{
  "norm": "layernorm",
  "positions": "learned",
  "init": "uniform",
  "init_std_o": 0.0,
  "beta1": 0.9,
  "beta2": 0.99,
  "final_lr_fraction": 0.0
}
Each number is 50 + 10 x the weight over its row's rms, rounded and kept within 0 to 99. Layers, rows and columns count from 0. The size before them is the row's rms in percent of the matrix's.

# layer 3 attention output (transposed), 128x128, rms 0.0829, rows 110-127, columns 0-127
116:44 42 42 41 40 40 65 43 57 40 60 24 46 34 36 46 61 59 36 55 56 44 44 47 54 37 43 46 77 74 68 40 61 64 46 54 57 46 41 49 57 37 55 45 52 29 51 56 62 49 65 33 55 43 55 56 46 54 40 44 53 53 44 56 67 58 47 50 51 64 51 56 57 49 56 59 47 65 46 42 46 47 39 42 60 45 34 59 61 47 50 62 44 49 49 53 53 71 51 67 54 55 51 42 46 54 57 54 37 51 66 28 49 42 53 54 54 39 74 53 41 45 22 49 36 50 50 42
118:51 46 35 54 46 42 66 45 64 48 78 41 60 28 22 51 49 58 36 52 57 58 42 52 45 55 48 46 65 68 68 36 56 47 54 49 45 43 48 54 45 48 32 60 59 45 39 56 51 48 57 44 64 60 44 62 54 52 51 56 48 32 52 62 63 53 43 42 39 48 63 46 51 49 39 55 47 66 48 45 23 46 32 45 52 48 37 67 64 56 49 47 37 46 37 43 50 48 44 56 67 61 59 56 42 40 49 47 46 46 81 33 59 54 58 53 53 46 32 58 50 56 39 49 60 55 44 48
099:55 57 35 62 36 53 43 47 37 39 34 30 64 49 45 68 63 52 41 48 51 57 42 50 43 56 61 47 43 42 55 52 38 63 63 48 35 45 37 59 42 63 47 46 57 58 46 45 42 55 43 55 68 72 38 40 40 53 43 70 63 32 60 45 52 59 63 46 52 36 51 39 55 45 41 47 45 25 51 67 39 60 59 57 34 34 68 59 59 48 49 49 48 46 62 53 47 55 39 57 54 53 48 54 43 28 51 52 64 57 46 39 65 46 47 57 54 81 55 47 60 49 57 35 52 54 49 47
112:49 46 58 45 49 44 50 47 35 45 60 50 55 44 60 47 61 66 48 56 59 71 44 49 53 40 42 44 65 55 53 30 55 65 53 37 39 46 51 45 64 54 56 55 51 55 57 53 65 48 53 65 41 57 46 56 35 50 47 47 69 42 36 63 48 63 49 49 62 53 37 38 48 41 32 65 47 49 58 35 39 47 26 42 61 50 58 52 69 39 58 65 49 48 45 38 70 43 43 60 60 53 46 42 54 46 39 28 45 51 66 39 61 61 51 51 66 20 58 45 62 66 35 35 40 50 52 42
112:50 61 41 47 44 55 44 46 46 59 48 42 36 43 36 50 50 41 30 56 45 29 51 63 44 52 47 59 38 56 50 49 47 42 53 75 55 46 50 48 36 44 61 55 56 55 50 52 43 47 56 45 57 48 53 41 62 55 63 59 51 50 67 50 57 33 38 47 33 44 54 59 54 64 63 58 44 40 49 63 40 58 61 53 44 40 53 67 31 49 48 41 44 39 52 78 37 49 58 40 53 57 45 66 59 44 62 63 55 55 61 57 38 43 59 47 30 79 66 50 36 18 55 52 54 52 40 47
121:53 45 40 61 46 37 56 49 68 32 62 46 74 46 36 50 43 51 47 48 66 48 47 37 40 66 55 37 73 56 45 60 69 43 49 51 42 55 48 61 50 48 34 30 52 42 37 47 45 54 57 51 71 42 57 51 52 48 29 45 46 44 41 56 66 48 49 40 52 49 57 53 61 43 55 50 56 56 52 38 34 45 36 52 48 53 36 58 82 49 43 53 26 54 41 46 59 58 53 71 49 54 47 52 45 78 50 49 38 57 60 29 50 51 42 51 54 45 49 47 45 42 60 52 54 62 55 37
097:60 48 58 45 52 63 44 48 36 46 35 53 40 47 65 48 58 53 53 46 48 60 59 53 41 52 51 51 48 46 34 53 38 68 57 45 42 36 54 44 52 64 63 63 46 70 53 56 42 35 38 59 29 55 53 48 59 51 55 58 74 49 49 63 37 63 59 53 67 51 40 31 45 45 29 43 48 43 49 48 57 45 46 43 39 56 64 42 46 49 46 63 59 51 57 30 67 54 38 53 48 43 49 38 46 47 36 46 59 49 35 66 65 53 49 58 63 38 37 47 68 82 39 36 39 45 50 46
109:47 47 54 32 57 48 53 45 40 56 60 64 39 48 64 52 60 61 53 49 49 60 39 54 62 35 47 52 57 52 54 33 60 52 46 35 47 54 64 49 65 49 56 65 52 49 58 49 68 39 42 62 41 47 52 56 38 44 40 51 63 53 47 57 39 60 55 58 65 55 48 35 43 47 35 65 48 62 54 43 51 47 25 34 65 54 40 32 62 46 58 70 49 52 49 34 69 52 35 48 60 52 55 38 53 35 46 36 38 42 50 56 56 58 57 50 65 14 47 62 53 64 34 43 43 43 45 48
102:53 33 56 59 39 42 65 54 53 37 71 30 68 52 33 44 50 55 59 50 56 70 57 45 37 56 45 29 57 57 54 41 61 50 58 48 44 42 43 39 48 50 37 32 50 47 58 45 54 48 61 54 57 64 47 51 46 52 47 47 53 31 55 54 62 52 47 46 49 48 53 49 60 52 43 40 53 49 53 38 34 52 51 48 44 51 42 80 74 58 54 33 40 43 39 44 51 37 45 67 59 55 52 66 51 50 38 48 53 56 81 43 55 36 46 54 60 42 37 43 72 65 51 44 49 59 44 50
115:46 35 46 62 35 43 53 44 45 40 54 20 57 41 37 52 58 53 49 56 61 57 45 44 46 41 58 41 74 67 72 44 51 67 54 49 50 42 33 48 56 40 49 38 51 44 54 48 56 62 58 40 65 61 40 52 38 55 40 56 60 46 43 51 63 52 51 41 43 54 55 54 61 51 49 46 44 44 46 43 29 59 50 49 55 33 54 79 59 47 46 57 41 46 53 62 36 57 47 62 51 56 50 62 38 42 46 58 46 61 72 16 56 45 50 60 63 54 51 52 47 49 30 38 40 64 50 53
116:52 42 58 51 47 57 50 56 44 52 39 40 41 49 61 51 57 60 78 62 40 67 61 43 52 47 59 54 54 66 42 57 39 57 51 43 50 33 37 42 46 54 55 45 46 47 48 52 39 49 51 50 52 64 57 48 40 44 43 65 54 57 51 47 51 51 65 43 60 40 50 41 52 38 43 32 60 39 39 52 64 43 48 48 51 47 59 39 55 47 47 44 67 67 50 56 32 72 47 59 42 48 48 43 42 41 29 55 53 56 34 46 59 51 45 60 59 42 18 41 61 70 19 43 72 67 51 51
128:51 50 48 54 45 60 36 39 31 47 52 45 58 55 60 54 59 64 53 51 54 73 41 53 47 43 57 58 57 50 39 39 35 54 61 41 39 47 47 48 48 56 53 59 64 68 53 53 50 56 38 68 53 72 38 44 41 48 47 70 74 34 50 53 38 61 60 56 54 40 48 30 40 42 29 55 41 32 56 60 38 50 45 42 45 45 69 53 55 40 55 53 56 42 54 45 53 43 33 49 54 52 51 51 45 27 44 49 56 58 42 47 71 58 40 52 64 51 37 56 75 69 52 31 52 48 44 52
102:45 50 46 34 66 51 49 53 52 60 53 76 38 42 62 28 52 59 58 45 59 55 44 63 59 39 53 66 48 45 43 55 55 24 47 42 57 65 60 44 52 40 47 79 50 46 49 53 54 28 38 60 42 49 54 51 52 46 48 50 46 55 41 74 38 49 39 60 51 52 62 44 30 58 45 62 47 53 51 58 52 42 56 37 68 57 43 52 38 52 59 57 65 51 38 34 60 37 37 40 53 46 48 53 43 32 50 41 51 37 45 57 40 66 55 56 56 35 33 60 48 70 49 52 61 46 41 59
112:54 56 34 63 42 49 58 54 57 35 54 55 73 47 38 48 50 53 52 45 56 81 62 43 24 64 50 38 49 50 54 49 52 46 60 44 37 44 46 53 35 55 26 39 53 45 47 52 32 55 62 55 65 71 60 43 49 61 46 38 52 31 50 62 53 49 44 41 56 36 58 47 57 39 35 40 58 54 46 41 52 43 39 55 32 67 55 58 74 56 42 36 43 53 48 24 56 61 50 53 55 54 51 45 58 59 44 50 54 46 61 49 54 49 44 50 47 46 33 43 64 71 47 53 58 53 59 50
103:46 42 40 41 58 57 51 55 49 65 57 71 45 33 60 45 55 60 63 44 49 73 58 54 62 35 56 54 50 47 43 46 44 50 46 34 59 49 57 42 47 47 39 71 46 49 51 55 54 38 40 58 38 46 59 63 55 46 58 45 54 44 50 58 35 51 48 63 61 55 57 35 39 48 33 46 48 66 55 52 60 46 37 36 57 58 48 43 49 60 55 56 63 45 43 21 69 55 43 45 54 45 55 38 50 40 51 38 56 27 41 59 51 60 50 54 56 28 34 59 58 76 28 64 55 41 40 58
110:61 68 41 50 46 52 38 48 43 50 43 69 47 56 40 45 41 46 40 53 60 51 49 52 34 68 48 50 30 43 39 52 55 32 59 63 39 60 38 51 40 51 46 42 69 55 49 50 31 53 51 55 55 52 53 32 56 60 63 40 43 37 54 53 41 30 36 48 48 44 52 56 52 60 57 63 55 36 56 53 42 49 63 53 42 57 55 74 42 56 49 48 36 38 48 48 44 47 54 51 56 57 44 53 67 61 51 50 59 44 56 63 40 51 54 41 36 85 49 42 42 25 75 66 62 49 56 46
098:46 60 47 33 52 55 48 43 19 52 50 56 35 43 45 44 61 54 42 51 51 54 34 61 45 30 45 56 51 68 55 39 34 41 67 63 47 56 41 52 44 28 73 66 63 42 48 52 58 60 49 61 66 57 41 44 40 58 34 65 53 62 43 53 59 58 46 47 53 50 49 50 45 64 52 68 47 49 49 59 31 61 51 34 58 32 54 62 43 47 54 75 50 41 55 50 64 47 50 46 49 60 38 49 52 38 62 46 51 47 50 42 57 43 56 55 53 66 67 55 54 37 45 43 41 31 37 53
106:58 62 49 58 50 62 50 51 49 54 48 54 44 54 32 51 37 46 30 51 47 32 53 55 43 58 47 51 44 52 34 62 55 43 49 66 59 54 37 48 44 51 56 30 60 42 48 46 34 58 51 40 51 40 56 43 54 53 59 43 33 52 56 40 54 30 43 53 43 47 57 59 52 61 67 49 52 44 51 60 45 53 75 56 40 53 39 67 48 57 48 37 38 46 55 68 37 50 62 50 46 56 46 44 62 66 63 57 53 50 46 53 32 45 48 46 35 80 64 42 43 13 65 70 48 50 57 48
# layer 3 attention value, 128x128, rms 0.0902, rows 111-127, columns 0-127
117:59 57 46 62 53 61 42 50 27 56 49 71 37 70 68 57 55 65 64 59 47 48 43 37 51 58 39 55 54 45 53 48 58 57 40 47 44 41 52 50 61 46 50 39 52 73 55 29 39 51 47 57 42 50 38 39 27 45 45 50 37 35 54 26 30 46 58 49 51 46 52 44 47 42 41 44 33 45 53 43 59 38 68 47 53 54 71 44 21 45 54 55 63 47 64 59 58 35 50 52 24 44 52 46 45 44 62 49 51 51 50 50 56 40 52 54 59 58 67 42 50 48 63 48 51 49 53 56
098:56 53 52 50 67 43 50 45 40 60 63 59 30 60 46 61 54 51 55 50 52 49 51 46 57 38 41 48 64 52 45 46 67 61 39 45 49 34 54 65 43 37 47 54 62 45 69 29 45 45 43 53 44 44 51 62 51 51 61 48 41 56 48 55 39 40 52 63 49 51 45 50 44 71 52 40 46 48 46 16 45 58 28 51 50 53 49 40 37 71 52 66 67 40 46 41 52 55 55 45 65 51 66 38 63 60 52 55 43 34 74 41 23 55 50 49 46 38 57 43 65 38 45 61 48 47 38 44
111:58 53 58 54 44 55 57 38 57 57 48 51 42 66 53 46 54 60 49 53 43 34 48 46 43 75 50 43 34 59 57 63 55 53 20 71 47 34 37 50 49 38 45 40 51 33 44 42 48 53 28 44 37 56 58 50 61 45 48 57 41 34 51 36 58 44 50 37 55 38 47 58 43 42 49 36 56 53 47 51 56 55 55 54 48 55 53 41 37 58 43 57 46 32 52 61 39 50 37 58 23 56 56 43 62 51 65 57 50 34 40 61 56 45 49 38 40 59 48 49 47 24 59 64 79 54 49 62
111:47 50 52 54 53 59 47 46 61 50 45 66 47 44 44 57 47 52 78 54 57 69 56 59 52 57 49 46 70 32 54 41 36 56 71 20 46 39 60 41 59 52 42 41 44 64 60 41 40 64 54 35 53 34 51 58 42 51 54 36 40 69 56 62 42 63 44 52 46 57 56 42 51 44 52 54 43 43 47 48 52 39 51 32 52 51 55 48 64 40 59 46 57 58 49 60 51 58 56 46 53 58 46 64 38 50 46 46 43 60 61 26 47 54 41 48 67 41 29 58 60 73 47 34 29 43 50 61
124:45 39 59 52 52 60 41 59 28 67 52 61 35 41 46 52 47 62 47 61 55 40 46 50 49 41 50 63 43 49 54 39 55 52 42 70 49 46 59 41 34 38 55 61 52 61 39 55 40 53 59 51 48 51 46 36 52 52 65 73 49 48 50 53 47 55 57 39 41 47 56 45 37 56 47 47 49 52 42 41 53 55 56 55 59 63 66 60 10 42 37 56 65 43 52 49 54 46 43 43 40 36 42 41 59 24 44 55 60 34 49 56 71 59 66 58 64 58 51 42 67 51 45 36 41 41 43 67
100:41 55 41 58 58 36 55 52 59 48 55 38 58 54 47 51 43 43 48 54 50 28 41 60 49 72 54 37 50 63 54 51 62 44 32 56 48 47 48 72 57 35 43 56 53 25 60 51 55 43 48 57 52 55 60 56 43 60 46 49 63 44 38 30 55 52 55 55 54 40 54 57 52 49 62 46 56 50 59 44 46 57 39 55 44 40 36 50 63 58 65 58 37 36 45 62 50 53 46 58 65 50 61 38 61 56 48 49 46 51 52 60 39 46 39 32 35 62 61 51 45 12 53 73 70 53 39 34
106:53 59 60 58 47 53 49 39 49 44 41 30 54 56 57 36 69 62 45 57 42 39 53 52 47 57 41 42 32 51 45 58 51 53 23 65 44 50 38 49 58 52 41 39 53 24 43 60 53 46 41 51 42 58 40 48 51 53 50 48 44 33 53 31 58 32 57 40 48 55 46 58 57 53 61 35 58 58 51 47 47 57 53 63 44 49 52 36 51 52 51 40 38 38 51 58 22 40 46 65 25 46 59 47 52 56 68 50 62 40 43 64 59 49 48 51 40 56 54 53 34 26 64 57 72 55 63 52
103:49 43 36 74 59 63 44 49 42 55 43 70 37 62 81 54 49 61 52 53 51 33 39 39 47 57 45 70 61 61 50 54 51 57 48 66 47 23 49 53 49 36 51 70 52 69 48 28 53 67 43 62 42 58 38 39 56 46 48 57 60 41 42 47 39 42 62 35 51 52 51 54 39 35 47 56 44 46 57 44 55 54 59 52 48 49 62 46 42 60 39 56 69 46 54 52 59 48 44 38 36 39 47 29 58 40 51 51 39 45 34 44 59 41 64 44 42 51 53 47 51 35 64 63 49 50 48 53
111:56 37 61 65 51 58 52 48 37 67 63 86 33 57 50 61 59 70 58 47 50 54 59 45 50 49 37 50 52 42 41 44 63 50 44 52 55 30 53 42 49 47 55 59 49 69 54 23 46 46 49 59 35 43 54 47 52 44 55 45 39 36 46 47 33 55 40 45 50 39 59 48 45 34 50 56 49 47 61 43 56 45 37 52 56 54 63 44 22 60 39 32 63 42 39 46 67 58 44 33 29 44 61 42 59 53 60 55 51 33 42 55 48 61 46 39 46 48 44 40 60 46 55 61 48 49 56 55
116:47 59 50 69 40 46 57 62 43 70 62 58 52 52 60 64 55 45 38 56 45 41 47 53 41 59 45 45 49 57 46 46 49 47 42 56 58 58 52 55 43 49 59 45 55 49 54 50 61 42 52 52 44 54 68 61 55 57 48 35 52 52 50 50 47 45 45 59 52 69 54 59 46 53 65 59 39 51 62 49 37 50 36 67 26 31 43 41 56 57 54 54 47 38 39 42 75 44 60 43 62 35 47 45 56 62 44 56 45 36 50 66 27 44 55 43 21 61 65 43 45 37 67 68 45 54 63 23
127:52 63 64 53 54 37 57 45 51 52 46 46 39 64 54 63 66 54 46 57 50 39 52 47 48 63 34 47 54 55 50 59 70 62 28 57 48 39 50 73 45 43 46 47 51 36 55 38 61 45 40 50 38 57 55 56 40 48 59 41 46 41 38 37 50 49 54 60 57 54 48 52 40 48 36 40 54 44 50 26 58 69 40 50 45 46 43 25 52 71 54 60 52 43 51 47 45 52 41 48 61 58 63 44 59 47 55 51 49 39 59 55 29 34 56 46 32 50 57 50 43 18 41 70 58 46 38 35
106:42 56 61 42 40 56 44 41 60 31 49 34 66 64 48 35 56 50 36 52 42 38 54 43 37 61 47 55 46 44 54 58 50 53 44 48 46 66 44 61 68 55 42 45 41 50 48 54 64 41 52 41 51 51 36 45 38 54 57 42 59 36 48 28 63 49 51 48 51 49 38 38 49 40 45 36 32 50 51 61 47 49 54 62 30 40 48 35 64 50 65 37 44 38 56 55 37 45 48 61 56 63 61 56 48 67 53 48 67 63 42 46 66 25 46 64 53 58 74 53 29 41 51 55 56 61 66 39
116:53 53 39 65 61 58 49 55 37 59 57 41 42 54 66 55 40 42 46 52 52 23 39 41 61 68 54 61 58 57 56 56 53 56 52 55 28 51 52 52 38 32 60 51 52 64 45 46 70 47 58 51 47 60 43 49 52 53 54 58 58 49 39 44 42 45 70 49 53 61 53 52 52 49 43 57 44 46 54 31 31 56 49 57 39 57 54 53 17 69 40 65 53 53 65 57 69 37 48 51 51 38 52 25 61 32 44 57 36 46 50 47 49 38 50 43 51 43 71 39 46 37 54 44 61 45 38 45
111:57 65 46 47 53 44 52 55 61 33 56 30 59 65 62 44 58 52 42 50 42 39 40 45 47 68 55 44 38 50 58 70 62 52 45 51 37 55 42 63 62 53 52 38 51 39 51 54 66 48 51 67 50 63 46 51 30 55 51 49 51 42 53 31 60 52 56 46 57 42 46 48 57 50 54 39 36 49 48 51 41 50 51 61 29 43 46 45 57 55 58 33 39 46 58 59 32 39 40 68 52 44 68 35 43 52 57 47 52 60 55 51 53 26 57 45 48 59 70 52 21 39 67 53 61 65 62 32
105:46 49 41 49 52 58 53 41 56 43 41 32 57 53 48 49 39 46 59 55 59 46 45 69 59 57 52 60 69 46 66 45 44 61 64 38 40 40 54 47 46 49 42 74 34 48 50 49 50 54 60 31 54 46 52 38 48 58 68 54 42 67 61 54 60 55 47 50 37 48 51 53 51 47 40 44 49 39 42 44 50 50 61 52 42 65 53 43 58 61 43 46 62 74 61 55 61 50 48 48 70 57 35 52 43 51 38 54 33 60 56 27 47 43 47 49 63 35 60 46 71 67 35 26 32 36 34 61
100:54 55 51 61 51 48 53 44 74 44 59 36 54 53 33 55 66 65 50 58 58 57 64 36 45 69 41 46 53 39 50 49 56 49 40 49 50 30 54 31 72 60 51 38 42 61 53 48 53 51 56 48 37 37 47 57 45 51 56 25 46 31 60 56 32 46 33 50 40 53 48 60 50 58 41 27 61 49 63 35 60 47 46 40 47 51 47 42 62 55 57 38 53 40 49 51 25 57 36 38 33 66 61 61 45 44 58 58 48 43 56 44 50 60 34 52 60 44 50 48 50 50 38 64 46 47 56 67
102:51 46 41 39 58 48 53 48 56 36 46 48 55 42 41 48 47 39 67 51 61 62 59 58 50 49 56 54 52 44 54 32 36 53 72 33 42 44 63 43 46 51 52 66 42 69 40 49 43 55 62 54 53 43 55 50 53 48 64 48 46 66 52 66 57 50 42 48 40 57 51 43 46 59 53 66 50 47 39 51 58 53 61 46 59 55 49 48 59 42 38 49 62 71 50 47 63 50 51 43 60 49 46 60 28 54 33 51 48 49 63 30 61 50 41 46 56 47 35 50 65 84 41 20 21 52 41 59
# layer 3 MLP up, 384x128, rms 0.136, rows 0-9, columns 0-127
100:41 45 69 55 39 63 53 49 50 58 32 43 60 57 43 79 58 57 51 59 47 52 67 43 30 60 56 47 62 49 52 48 49 46 68 34 54 30 56 41 59 64 43 37 52 58 42 26 35 43 28 51 52 41 53 45 64 47 58 40 36 45 49 54 40 39 57 41 47 38 55 59 50 41 51 43 45 52 30 51 52 34 60 56 64 66 61 60 69 63 53 48 56 56 48 52 72 48 59 58 40 44 42 51 48 43 47 48 52 50 39 41 56 53 65 48 62 44 43 47 50 58 64 47 44 47 73 66
098:45 50 40 39 55 54 68 51 50 53 54 20 44 56 46 37 52 51 36 62 55 48 54 55 51 52 63 55 44 58 56 56 63 33 62 59 39 53 43 52 67 39 44 56 52 35 43 51 43 40 48 56 61 64 60 40 41 52 27 60 30 52 38 49 52 33 61 47 36 62 62 52 55 62 38 52 37 56 29 56 47 56 54 55 55 55 44 54 62 54 74 56 30 49 48 68 52 51 51 53 47 56 42 58 52 43 45 46 44 56 39 33 34 39 44 82 59 43 49 50 39 54 58 56 41 31 58 55
120:52 48 50 52 43 52 58 57 57 63 50 50 34 72 35 51 55 47 51 46 39 58 66 48 48 34 49 29 56 80 58 30 68 42 50 56 47 51 56 55 45 60 40 70 34 45 39 58 39 55 56 45 40 75 48 45 43 45 41 75 43 53 47 41 57 31 57 41 60 60 42 42 52 43 52 59 56 54 58 55 42 32 58 46 36 62 50 48 32 54 64 60 41 61 44 52 51 50 47 37 53 54 31 68 55 46 41 53 65 56 49 59 47 57 43 64 47 52 56 34 55 61 57 54 61 54 65 49
100:40 47 27 63 52 47 37 51 54 56 57 42 67 42 42 61 56 54 49 48 41 65 45 71 48 47 64 53 50 42 57 51 66 43 44 53 54 45 49 41 50 41 54 35 42 49 54 37 46 63 39 65 41 59 56 40 64 44 60 42 64 49 39 40 59 55 51 51 50 38 52 62 75 36 49 38 68 54 33 43 65 32 62 30 55 51 57 47 30 40 59 41 63 41 50 47 53 51 47 39 50 51 45 33 48 29 54 50 66 61 46 44 58 65 51 38 71 50 48 48 47 60 47 33 57 33 66 51
093:50 51 57 43 66 36 50 36 50 55 40 38 56 45 44 51 52 53 46 63 40 39 67 53 48 59 62 60 28 55 42 61 49 46 48 45 41 45 65 47 47 49 56 49 60 42 58 41 43 55 59 61 57 54 42 59 69 45 42 27 51 57 66 37 44 40 47 57 60 69 65 55 42 55 47 33 51 64 56 60 67 61 54 64 34 59 30 41 52 45 33 52 56 35 70 58 49 33 50 32 53 51 47 56 67 55 40 45 45 43 34 62 50 49 48 54 49 68 37 57 49 33 55 42 66 35 63 56
094:42 47 49 61 59 55 49 51 47 74 53 35 50 53 63 39 60 48 77 44 45 53 64 64 49 37 58 48 53 43 49 46 76 40 52 45 66 47 60 48 52 46 39 38 41 51 64 43 54 49 66 46 36 69 43 41 53 60 54 45 50 53 38 58 27 49 31 36 55 41 57 60 36 58 54 55 49 57 40 54 60 44 44 41 42 50 58 36 37 73 46 52 46 48 37 46 48 52 38 57 63 54 22 58 45 64 40 47 69 47 41 46 29 68 50 66 55 47 45 47 55 52 45 58 59 41 50 51
112:36 59 52 53 72 61 47 47 42 48 55 35 64 50 51 56 57 63 40 23 40 60 45 50 41 59 79 60 48 52 51 41 43 47 55 33 50 45 58 37 44 65 57 62 33 48 63 56 53 45 41 45 40 57 41 37 51 62 43 71 64 37 50 49 40 54 56 41 66 41 55 56 46 45 29 60 57 60 40 51 45 51 48 63 64 44 42 61 54 42 36 72 39 56 51 47 53 48 39 48 50 52 47 42 49 43 53 41 48 52 29 46 60 55 35 69 62 35 64 59 36 55 53 50 58 38 45 55
090:44 63 43 57 51 40 60 60 57 67 50 46 55 62 46 59 34 56 55 63 42 51 46 44 42 60 66 44 42 46 67 44 50 44 48 65 36 44 59 54 45 58 48 46 45 60 41 47 38 63 47 47 37 72 48 56 50 45 56 54 58 38 42 26 47 50 60 38 58 56 42 54 54 33 33 32 49 64 45 42 45 44 71 64 53 57 46 43 37 43 51 41 42 54 60 39 36 57 51 43 48 45 35 60 60 43 55 24 65 53 55 48 54 38 72 45 50 43 64 37 33 36 56 67 50 51 73 57
099:46 57 47 44 57 49 52 64 34 55 50 67 46 66 58 63 51 53 62 19 38 77 54 52 57 45 50 32 54 55 61 36 50 45 45 44 55 46 55 62 52 66 53 60 60 49 47 46 57 58 51 48 46 52 54 64 33 37 52 63 55 37 47 64 41 52 28 43 45 44 48 62 57 59 46 59 60 77 61 40 36 50 53 67 57 47 62 33 49 38 54 58 44 49 53 46 55 21 49 52 41 42 52 43 47 40 47 43 47 21 61 63 47 51 52 52 43 49 49 48 56 53 54 55 52 34 44 65
093:52 46 38 40 61 32 46 56 44 41 56 34 64 31 37 59 53 42 50 54 41 56 47 57 57 49 44 75 54 57 70 41 61 63 57 34 36 44 60 49 74 65 43 58 57 57 64 42 62 41 46 44 42 46 48 50 25 42 58 53 64 50 51 62 48 54 47 47 45 45 45 45 59 54 34 61 65 60 57 58 45 56 51 43 59 39 52 51 46 36 30 67 46 43 53 52 62 46 41 53 49 38 51 50 70 44 44 47 44 52 61 73 43 57 57 41 52 44 44 57 19 52 49 54 63 38 45 50
# layer 3 MLP down (transposed), 384x128, rms 0.0889, rows 0-9, columns 0-127
101:34 35 28 61 57 46 48 46 40 72 51 59 46 37 53 47 45 59 37 44 36 55 53 41 40 39 57 58 34 24 64 42 51 45 60 59 47 65 42 46 47 55 59 57 50 57 35 49 40 51 50 62 57 47 50 59 59 53 58 56 60 56 40 56 58 50 39 44 60 38 51 44 58 45 49 63 73 58 35 47 43 45 37 47 25 52 39 60 49 56 53 42 32 58 63 61 52 60 36 58 47 53 54 35 64 56 45 50 51 58 27 68 43 48 57 65 51 46 68 49 49 56 64 41 47 68 58 39
093:70 44 53 50 61 44 48 61 45 29 66 44 44 44 37 47 42 39 49 56 57 29 43 50 55 57 58 43 48 48 53 52 43 45 54 51 57 52 51 29 58 60 42 50 36 57 46 52 49 51 52 54 62 53 48 39 56 45 48 42 65 64 46 50 51 51 56 61 42 41 46 53 45 27 45 49 34 61 39 36 50 40 63 53 36 64 47 58 47 29 57 36 57 56 53 35 40 47 48 62 41 36 67 62 75 76 41 63 53 54 66 51 67 60 68 44 44 58 51 42 47 66 27 53 62 47 58 52
133:41 54 45 44 40 55 47 52 49 57 36 49 54 52 44 51 56 47 69 30 36 49 52 34 33 28 51 50 48 45 70 50 42 36 53 51 45 50 62 66 63 43 40 61 47 48 62 61 49 46 50 59 50 60 67 54 55 56 41 69 36 45 52 54 56 47 46 53 58 52 52 30 38 44 39 52 51 71 53 49 60 67 48 30 46 59 48 58 58 53 47 56 47 30 42 60 66 61 42 44 62 58 32 63 62 33 47 46 57 50 50 55 55 66 48 60 20 43 51 60 46 41 66 40 29 58 46 45
090:56 49 34 30 45 63 56 52 77 38 43 62 53 50 54 41 55 44 56 51 36 51 52 38 45 45 61 52 37 61 57 46 53 45 60 56 43 57 47 54 32 50 35 50 43 54 48 60 50 45 45 53 40 54 52 42 41 51 40 56 48 55 44 49 35 64 53 55 41 54 71 74 27 37 50 65 43 44 64 36 41 64 51 68 51 40 39 56 47 49 52 48 67 57 53 67 40 33 44 52 77 33 46 64 65 48 44 52 59 61 54 49 48 46 63 24 59 51 57 52 52 52 50 58 51 31 47 56
100:56 45 40 48 43 54 47 40 45 41 35 45 68 51 59 65 43 67 45 57 36 69 50 41 34 49 36 50 45 57 64 45 61 65 52 25 42 54 38 58 38 62 44 60 48 51 54 74 53 36 52 42 63 50 52 45 29 59 52 52 63 47 64 42 51 62 47 51 52 48 61 59 34 49 45 55 44 45 60 56 48 46 58 53 59 54 56 63 63 52 56 59 40 50 50 38 52 69 59 48 55 46 51 42 34 45 28 45 34 36 24 36 41 72 59 49 50 40 52 53 46 49 49 48 33 48 53 73
096:52 62 41 51 69 38 57 51 69 51 40 38 52 44 49 37 62 44 35 59 38 60 55 46 73 50 54 46 32 61 49 66 48 35 48 52 42 36 52 46 55 52 51 59 36 43 49 73 40 55 71 41 39 47 45 47 66 82 45 66 47 50 60 62 50 53 35 59 55 42 49 59 55 40 66 57 49 36 38 48 50 63 53 42 40 50 41 51 40 41 46 48 39 40 72 46 55 40 42 35 49 52 42 42 55 53 49 50 40 43 63 45 44 37 67 51 45 56 56 58 42 69 56 40 45 69 51 45
115:50 37 57 47 33 50 52 36 31 43 38 46 50 55 41 39 53 52 53 54 39 48 54 55 50 41 36 52 45 59 56 58 35 53 63 41 61 51 74 69 67 51 36 52 55 54 42 44 62 49 66 50 64 53 48 59 40 48 53 45 51 41 50 54 52 48 58 42 39 38 62 65 58 39 42 56 45 54 64 49 40 51 41 48 44 52 45 61 45 59 62 41 64 37 55 54 45 48 16 52 42 49 33 58 54 54 47 56 64 84 47 49 52 50 59 44 58 41 62 42 38 53 71 63 42 56 30 34
092:39 57 53 63 48 50 54 79 41 57 34 47 45 60 48 50 59 50 36 43 94 56 64 47 47 38 37 58 48 64 38 55 49 54 53 54 51 58 55 56 58 44 45 33 60 59 48 47 63 56 52 35 46 47 57 41 44 53 60 47 50 45 49 35 44 59 46 57 59 44 41 47 58 48 55 71 46 36 33 56 47 56 35 49 47 45 36 51 48 35 41 48 52 45 65 47 45 45 52 45 57 58 33 39 47 53 85 45 66 52 46 47 53 33 47 44 51 67 51 41 45 32 53 53 42 46 51 58
104:46 43 44 55 42 54 62 36 57 56 45 47 36 42 54 28 35 50 37 70 38 32 34 48 40 57 67 61 52 42 56 42 46 44 58 57 35 47 37 59 40 46 46 69 40 47 51 64 44 43 50 70 53 71 55 56 67 48 51 40 52 53 45 50 41 43 53 51 57 40 65 49 61 65 45 65 46 68 47 50 46 56 63 41 25 62 74 54 52 43 44 43 43 58 64 42 55 57 55 54 56 43 62 38 57 64 45 49 31 52 58 42 46 42 58 36 32 44 69 50 41 45 44 47 53 63 58 56
081:62 56 54 71 62 37 62 55 43 44 55 57 42 66 38 36 50 35 46 58 50 59 39 51 36 31 44 64 53 42 35 53 41 42 47 54 56 68 50 43 56 44 61 40 59 42 30 60 47 57 46 32 67 46 59 43 45 65 55 48 54 47 55 69 39 39 45 42 42 28 44 40 57 61 40 45 51 59 53 38 40 59 58 43 36 45 75 61 45 49 47 67 50 44 62 49 67 46 51 47 37 52 62 46 47 40 60 54 44 43 39 68 47 42 57 65 47 63 53 46 58 46 55 37 52 65 39 31